config.toml
head_dim = 64
norm_place = "pre"
attn_scale = 0.125
parallel_block = false
init_std_qkv = 0.0243
init_std_o = 0.00476
learning_rate = 0.00863
warmup_steps = 200
max_seq_len = 512
doc_mask = false
train_tokens = 625900000
Each number is 128 + 24 x the weight over its row's rms, rounded and kept within 0 to 255. Layers, rows and columns count from 0. Numbers have three digits each. The size before them is the row's rms in percent of the matrix's.

# down: layer 8 MLP down (transposed), 576x192, rms 0.0481, rows 515-575, columns 0-63
# up: layer 8 MLP up, 576x192, rms 0.137, rows 516-575, columns 0-63
down515 081:153139140124126194173129121116126132071153145109114120101148122128099121117121103145125132117122136111135138146131175126119111153108096132160118141140179126165118155146122115154078110071108129
up516 104:133124093147118136181100101127106150149104165149112139139138142106130063129115120084091147083150128107149096105164116121129112128136152142137130134084145114116107148113163146142128117108140134
down516 101:153156107116106153111119122129176113132103086115170152120098079142152137102122106092090145091168137159134104202107151137093149117096123149115133123121136158140148132141151104135133110144150148
up517 090:134098114135132103124177099145133134177113116114090120158073111093112161137121105151147136131092157109070166094146120120126165130109127147103153144104110134146136084156142166097139158124112137
down517 077:169110123113085163155139139103137089118147197200102111081153136131126075174115085105119167126121149095130129144156117117120149110136103082122168124107120126143107120148126129104092129162140127
up518 100:160135122142110087117157128099145132128093140093135153101111158155130111104112133128121161118092115136116159088112098128125144130103121117110117179086154147176134125112118122144100124115158135
down518 105:085119122097136106141114096130098118108100083142130140169173116110143146112128137084134155128138101127136137155105142176131085118142122087128136109107143119106109092104108134129146133133104136
up519 113:147118099124144125151123130115115122128124109122126133159112126100134101150142127080099140116151069152135110151113088173134170133134163145123109141146115118164108098064110136112137097080143123
down519 090:127134178107109093134147073122112110126157117081125139161152068097137094123166133079151138119123114146108141128166134104152125086135162125104137109136149154111141129122123162139138142126102110
up520 090:111138110165128099132128138140108130117116093066080111171099141143196090135133147130121136089133130159084121112114155147137160130144150144112096123134102105135127076135135101166130128073095126
down520 092:121139109126135128106165111144165091157103135142155120139127131098104106118131113147120115142125096132113130140135135187086130139093095144135174143073150120154143108134135139079136096118127080
up521 089:150108173149122168106100112111163128131155122131115135126095141105103127120112135156133109124156149147143132132104122102116111136118104061127138102128085166146132124167142105097141072132091122
down521 093:088114132116066144109124134179149142096109080131152119128131130113134129121129120115140140146143098147170129111128125102138175129131142144141131110155147115079138141132082128126144095137149106
up522 100:097129116143135126157166160102108145134121134126129180098090165085104143074120181128108103124094106090085105138132097165160124143157162114096143157122086183152106140088150127130134116125103127
down522 109:111149168157101135139137121137123110142112162138146107142116153118107118158094113135116163115153129109109134116141202119137140165121190141114128133156156142147144169121088146141150125138099127
up523 125:132104106165142122126104135068127133122087135136163134109104142123062066122100137166091114156115117128111118132132125128168170140079113159113083165163141209138139128087071095088105135091110136
down523 066:151171146121137128123137081108124127111129127104155163105148104109157139140118099109159104168166128176151125167111141139120162191153114127127120109175130131148129122104099150135096114159125089
up524 086:182139133143143108115144114147131152122162099109122116139115141147135144112106173122112130095114122143106117121115103139150127171125151109163140138115152163112106135132110167138103136166118132
down524 072:140134116133119146122150142114113150108160147173093112127170145122138109168151068111147124084131135130152175116132111113096092114104104128108141115134108129133128151126138106112099120125161127
up525 102:126125101135146097109102085101133080115101152157111145145168154071132107135122107108128170155109149143137148133134191099134084114100107121109124146138147118142120123116156132099085143084117162
down525 103:095125169127080073083151127141157160161154106139100162098125151119164133136136138080105142127112125120185147081149129131081152090120152171157149158141121128161150117128110115157146123138086124
up526 098:160144120161132145123102080118123127120146097113106083152122153139142134123134116119165156118151117126087126180114137154089113136132108106106096131180126151131125123139163109133081123134120135
down526 105:128065087141153146137159149140162074098123123168195131148124156144133116124149155103143139118106177114092117152085085162153112112129098114108156135106120149142138143100108148110137163125128114
up527 096:108126119102129146114088159107130117166139091137147100131051150109140104147140150091112141182111122144113133172110113139123139140100167107100130104135155133134116158118113144165125085112119117
down527 105:147159132115108080159155159135136104113155126117147114090121127133130144140130133136110095134143180086142088154125140109134167129123130122104114136139157146144144101114137153115136151146153081
up528 100:154156082129133131109111134141147126161149164083128115103107113154117162113101143148154130132118166103086139162134164143147160138131162090070134124154179146123121122127162114127112092104121186
down528 072:126122107128090120150149102096147174160152082115118145113138160138136124161190116121161117148127106087167081083106086124137145129128134130119147117106148126171141136155099144120147135149155100
up529 099:136092106106135112107129165112083096105149098112118111102126083159162142127119114148130147113137137140055166156112085107164178043138108126118131118099110142135106157135093116171096155159125107
down529 108:115136121151138150141109148135115134123142065111141174113118148131116102141155132115109103102136083129122110122136140108071158155151112124118118099123151130111129119127123113068133085147143121
up530 090:122120137135118138102131102119141145116140137138101106128138165094117144162148130122154094147124128128132143128145087132180122136097155140116068116171090145119108128121133120143094084081132080
down530 092:111139148101164117150138159140131099144139095133174119148136143146132125084125148102115169138088149133130138133114128142138098117147142099123141108116102133126092103130112097111167134152144144
up531 108:159143111134119126147122144079081132110124132145165096080133114110132152143097104097151155128157150151144172134123155130124104120143179117156125176164080128140137143166107137112140143132142155
down531 109:134116105134155121130139129152149172132138147141120142141120145165103151134133132159140162137084137161134144137115165106135110135152078142076125144178136106157159100100132140182157129173116150
up532 101:128113138118115118120115097073146173121094136122139118104124084108094120114068125168133123155134130084114140122111128111091175137113136127146098157127165169142145162142114129132161109134140124
down532 069:158095108149108139110158169129138104127124106120122140127135106156187110112110102170080130118163154152179116145112135132136141126146143119112121172130119137118126159117134144143118157103119139
up533 105:106134123089122134128124140171135109117130128060117114158128096130122125158081109116133138117124119091182132123151145134105159147094183126106140134146095158140139150090123122121092120119166119
down533 070:114186139102112141135157114133130142131128126133162144138139112140140149130098103141102117166144134108139098131126159119193159137145139129077127179134117103080131157104080174158155098139136134
up534 087:095114127111158139145130126104131115159105129145049138169145150103125083110177143110143171103133128163152159150098127154111120112119136158094080153096102106125127158152151171121133126143094112
down534 088:126176097128117148128173133165139169113090093146126117166160159137137116121108107158146139161167126144154123096145144135104157158108103123154149181152135083119102158155082117155134098138081128
up535 087:129137115136150124156126170076099120114133135118096150149118125113116140120097095130101137116131115132086103102139128138132142149096108110109126142140130108146145119147120103130157154193164059
down535 098:154147136104119111122109101131145108140142126152113132103115167083134136144146167172141124102139148171146123140135096131142118156123151139150131161101104138159138088138119128095112089131105161
up536 089:131096099173153125105106086115130105128116147138179160118140118150092134182141104110132141135130141099157129122149171112136150102201107137136058158125160125155139143160181079119164171090118135
down536 096:140136168146092102101120199141148099159161104140101103126107126132144092157135130146113173150111106118137130114107128169086133091102129144148145121104105116080094139158078162104117114150138128
up537 094:123115121133137118151135154106115160143144131142134096127124174110111180146113131144103091116128129111116116164169136117147140116150106158136099173101114176116095128135110149158112120148122125
down537 103:116126126111098102185156122137142094137115138111102135173096120075097126139142110101097125125153138170118146135110126121126125167108139082133131120167116113150113133133152096121132135130180131
up538 104:160131141097093119160143151102127081162133154111122104149076139173139148167111094156115122148141078109118117128112125090132117148130160124119156137147122104130108103132107096088093091145110128
down538 098:119077097118145128117143080168163088116112139130173147127134100140089083117107111146153123133137073178135106149153127103138142113101115149107165144132095125146101152138078150148167108163111160
up539 093:129104132110149097147130130168148091102093142100135124113077121134063122200187111079102121146156117158171136151099146099152152128131153130067122107119147158104140159141108155122078156129117126
down539 082:116156128114128138155173133140135143146118111090151132135114128089148091090126156124129119121098133131125083129148131147126066121173095118144125161107112109158140155118104122086159126091144134
up540 107:109117125155108100129157132108103111139183117093121079172131176122090095098123094123088157139119160132106126147162146149136149089101154145133172137114145150108116136101129107118152140129127116
down540 114:129173136141118150114133150140162156178105140113134134092142098134163100164110126152134155083118134152144162130105147127113168112137087109114092137123153146127122129156149120100155126108137076
up541 099:093142134097112103102108109146123085078108137143111087124124116132138104133143114158148117142145123161133149091138145131120120116090144137105140158153142168146144163120089155125113139110134118
down541 094:134111087142150165141097164109162127118104147127121157133152120100124141127110135123179155140162114125137112150100157140137159136127146151133121115112131117163121122130140133122141120177127130
up542 090:127112119123150156144103153147070085132131091091162141136143095104134142135073117153163137119129165154127121093085114103106151139156129127113149145084157144172109161085135108132153133188128122
down542 071:175099131132107120140151127102115097133142134190136115097169135118134129175136098112091149125080123132144140121146131128107100092113140104124153139099135123083103134162122130112059104145130103
up543 084:112102108122126154091107100091101126108137129115118117146131085148151099132123106137129136135090128118119138117138118124158104114093156147145144171133119121134111173121177116142148144138141117
down543 085:133110091152091119124166142146136145127118168163100101124151159118164120105119128105175151147149152117119073153151138144093116159139096149151142156168131119127135090095140148127130108158123159
up544 086:155118118162123136126120159140161124122131139150095122164138125087124145130129176170086107134082102118125111117146125129107089115152144140119152168160119130128119133115164085147151125116098131
down544 073:165137104114102159126155100109186133095172144164123155134142142119155131161139088114063114123146166164140147130148105127116099155109108140152155151137161142099106128153141135100114119130176088
up545 108:126128130123176143115131095081134080145121090121125100106110144126111111139152152130167067098103139155151120116183134088143166093112097142167140153162128135145111145123150137115136123115129100
down545 116:131116130106137149128143157179097119098147128114118123119102122125123153130108104122083118151105130153127172094104144161136145155114142147117104132158115122135174130148090137127111112119157125
up546 086:166156163138149127138093120173134099128106121148102106143119130148118155144152133132116170107082098154135149111133137088130127090121102144146098122152105111154145151174089115139109138117133105
down546 096:146122164106153118123157120160155105103045132080131176109134131114138131110125112110127112109144141167135145139122161128153126133123137122142165163139140119143094120122088165183118132120151126
up547 080:120143144129137143162139105081155110089154120132122180132129158089150131132127129163136130138142158156173129125126123151168135155183090120129097121138139117141133124132141093105111109128107124
down547 085:171162111124103154184120130120119122162132103146148142116134138103148141118107131126120119138153136125123116147151137155120157145152118141112127129162139119169114119088086171169130106103108175
up548 088:135138113132100130143108144137138126126132118119189169121120088115151121174138136150166132127123182148109152128062129092129104148120120138171097134132163128149150147111172138120119122185131099
down548 072:163122121128125160122167133073161139089146124181118119088128128118131090173147094089128136137136125144136149108132133119116090116163123113103123138112166094138128138153170118115083065109161162
up549 100:118150126134140132135097103087074121146170127149145112188098175115123139087083130091114133134138151116123117151128121110111119150137173106171147119085119110132118146102153098109124127118157133
down549 103:121089130134127122083106142114171138165137112153125149106140083140116111123174135158132172100174078144131164117144136110153163136137113144124121111111132158142135131115111123135157142175123113
up550 103:147135115126104087172135173097092124178151098128145137144108091119102131128102138134151110162121156118132100142157124098140140138097123095121170129145124156141111084133119097116147149149102105
down550 105:056154122108149113101097085108115181118084138076153110141136105127104095112088134159161154081083087115168132131148126133125115165132110121125124130152113156137140113122118124118118131140169120
up551 096:153180127122109101153160157077093104079111109167129125101094152130126088136142133124197135111111110117173123115139158170131122141155148126101128129137146136102136120139138102092131146144119109
down551 102:041149129160140110117164109175156135061123120141130124098111150144154081130107103131114080148107164135139111119158118174152135136124119136093124109161110126163123107097079125080113129112143135
up552 099:109128141080139131114139133148112145147098137139178138116125154113122129162153098137092084125151089152130100125122131087152134131095180102144100131129128145124124132129118107166077104182127146
down552 108:153121108132141136125114137144134178115155106115104117110128113119101153088119134125152157100112160104156141120156124131165104129144066113125153148079123093108145134170137141092152124084127104
up553 110:142154115153130128123113141118120112139117126112155098086086112135135158113070149069122146112134115084084105100094155155136154099111126126112128146065133074106136154161190145135157164142096148
down553 114:139146106120126146115118058134151130103128163104177124102119149155170077112126124096089091124131148134092123098105143156134147124149164138127167202093132126094147136132113121150143143101122112
up554 095:122121134126122136097122088147128083147118126111112162167162154170106126133089155153110145079149074088119109153158138142119116142132157158140146139107102077130135118167158128099125128074098114
down554 085:145130134122127161136130165113123112123132118169120114125182149122149097171137113179117122123172122114132119122131177121107162139116101114115126125126130119163125080083138131113114134164122123
up555 088:080121133088141148091131134115109134150136146132156145180124146133115097129154104081133144107131125120122146114126106147084125164094187104113122128139104159103169119133106133092095173090101127
down555 082:119116128111152119146151117127135144125112121129130129123181119134182119122142147105115107139141183114163100124112103150127150161093127103124150173189147133132151130086072094105156109133142180
up556 109:128153166138134152146136100110149141134123128134102109173065142128121151106128127127156103165162136111163111125127158144144101154086121115143114109096113190159117176121147132139127099125153156
down556 113:110108167065101140127097126127141136096149132115097116124092120115130131143162171128133131125098142151112082147133115136148163119135107156140092123106112094150113140103164128104144134161135084
up557 101:147139120117130139130129124122109170157143134157119102097104088123111135094137117181164131129118128128133160165099127150098139127106123134108129090147125120113160118166127149099098151076116148
down557 111:123130094142127113158160118122130168146136096113126103131152122182128107122137125126129129142169151113158105155094116113102131093133105107097117144071121118099094134149115123106091089119158142
up558 086:160128113147152156085098105152158128158168106101110101140156165121129107145140143094168117128121104146118122151064126154140091108136128129130124109096175135086156117124136161130129150141152095
down558 092:129135118112137156157138142154151163105095088158126145110169145136135150123128095123123136138130149157140132119133127150105130121207112157121120127147177124140092090121092133143142102123114154
up559 098:145113154122183137114118135148122115146198138135167155125101138107126149164110139131111098145129078134100115140111159121153170107126147144123130134123103184139161099149147127097151108098087105
down559 106:143090115156094098113101151120142180081100099111096115140129130104081143156146135122156145131125166161129105150130121131176120155098100144123132143163148121171166115084099119129142137176180131
up560 096:102138119138143091158093079112107108127143144190146116141091136127120128134151133169137138107128100140106152137161128127103136165121138133124128125092120128102117115087100119143101116097192169
down560 090:132149139155130171118149156103160114102110117116097123092136114154125123115113136121135148146125128120113094109107125161137126115144098130128143154135163130179178113213132084142123118147111110
up561 092:118115136135113162116067119100127161126115176156063153142140099160105132115153116177151195085142134110099141117155093118128164118086157141141117106136152163145133140149133113101129149125144112
down561 090:085121133128144159192114096139124084112129127106125170125122129113061130152152120068072119104119117156113110140148099088117135140130137143086140149156090119127145113152101138147135101115101140
up562 109:118098080134148115137115171127140130126155127113130130101111089173127130111116171144119146115137147111121130130097114132117143137099130131124146156127145115125118128173142161118132126168163163
down562 104:121130174148118167088145094093143169119157158105160164138139079122170118130105122109119137136143108105141120152141138135118159139117119093122162129142177160093099120138097150129139130149120151
up563 108:168081131076146124149120123137117134135128128128150131135116122111142130159131174134124159160147094145126136135084131115149113126154142130159184147147167130111129136158144144148094129140143165
down563 111:142127064101156107202115090161151102138111151131123112185148140114119165097127116135119163143141091140150129076156154164122113144119139154145115115113131138145131144105122134130141150123124185
up564 114:140140154093141107139123117138148125148087130140107131146113158107088113146130164162186117073157137114149134129124129065110120170086128152095110117148069110109139136110150144160151121113126131
down564 114:072173120089087190115112096147126165155091125140177145160139137159134078161083141111113161125125170095117134147108119121118142151141100113114121110135086112151113099108123119160148143128111109
up565 100:129128144103150128108103116126119135128171095136142131176121135149134112175153155188171147158074144114097156156163139125135149051129109105134131118151149126152124123112100146158148165151150131
down565 106:093136122130129136117120134143143130138079123124129075141098151124134106133140121127126128137135147147160094150084125119134122142156088129191122090109087120125101155141138076131166129119172126
up566 101:126100059101102120123128118083139153101113128119108106097119150140125163134157107154115156111096094115091143117146156130134144153126115154151163126133156136120097133127179163109091087133121123
down566 107:118136146051149143097086149115131157109117116120127171126076142159142138116093171148139132159141114125147116147107151156146131110133126140125129112125125155159132126120132132113119139157118138
up567 118:135132120107155144117120105119100111131140117092154075114133151119162136147114089115070178111150150124120143102145116177155143089130167129172126172169156151179112117094110136142120094127117131
down567 115:112149073135125087080135147108096122114117138095176115143142138130123099122146133157088140135138133158133164143111125174131112113086079082125121139122098131139136110102179086128116145116103199
up568 089:104134143147135110111111088095141136158134163124088120094117068078103111147137104127090112173122085119141153111099102115166097077088157146098150175105098137159126150136184130131139133145145070
down568 091:111159117114103144173172116122081122146121125162131118134139079093169160121156129088136125160135125151126134178124130137115150099156114111111151179165149148143126128113096127118132121133133173
up569 107:092137133151129113129119073127103137147156112147142113114125175114126101124107135068152105198089124136122100125096101098149131105092135118139114083182119177128169138177130144089124140088122168
down569 113:156149069109149140131113178101152193149082117101150145092118122141140149088114107108106110120152123106128147136125172137141129174121116106105098117096140114141144102136164114161118131116114121
up570 084:175123120149102159122111179091077127099131134076143134151157126119122149161109106142162130139184105141162141140147098128157122097112143138176155128114132130102111109148161141112112174134113112
down570 087:099128131147121110182113094128164156120114157164134147122102153125103145122186098109144112145108105145113116146116146136086152158123108132090146124183120149132111095113105176113139086131144185
up571 117:182086091141145129137138116173088117175168109142122102111107104149125109144131148119105148129130143119149091159134085165110130163170155156120120163122132148129134129160180106159146195148121147
down571 129:093099079143160141122164102172144100130165100144143145111119105089141116156147138123091130117166105087144144107111082171084144098143146119113146138147143113122096137175129140134154108133135131
up572 085:139125128176148142150160139123133142155163115140060129094127115087175142159124099139152146108124086112144145110164117154114147126117153126147131112075137105132114121140141125090115152118096123
down572 092:144101154122087146147099102107090124133161166138182105130088087142103093153150130135081163139123091166127091132136157130126129141148107122096128126109136184128096113151100083106135102133152121
up573 089:097110094138088071098115130108126106121165090120126097142103155142147101093142160158130138125122136149070119081119090102119116126169163124147123168076144148100132169126104105105144130139126125
down573 096:124157140132131160171135157175154125135117167136114117168137085158103121120134102124102107122132141130146153160127154143137172121114121111173151111121100132170098091136161119160100127176103119
up574 112:141136103140171161140133137114134106141108112160122085138154120119116161100131146140108119080151182136103097110099154165136156124119159102084161156099133141139099101106141151125118097165095080
down574 120:120100151113141165120120146119146115153142171119159166140108091150151085162106125115156119138159136139154173129122151158119150104135140141142137118138084134138138160149110132152085125068132118
up575 102:147121124125165137075120116100164144105155118163162107100146138147148168098097124118123122160131120120160123174057138136122122083128102144131131158108143129143109139112138117110103131116104119
down575 112:168118153177161147148153144108113107130137136126156149122133135128121107125167093120101155119145112136134116157154162126177126143139129154118153127128097126115109170094144144101129160137138170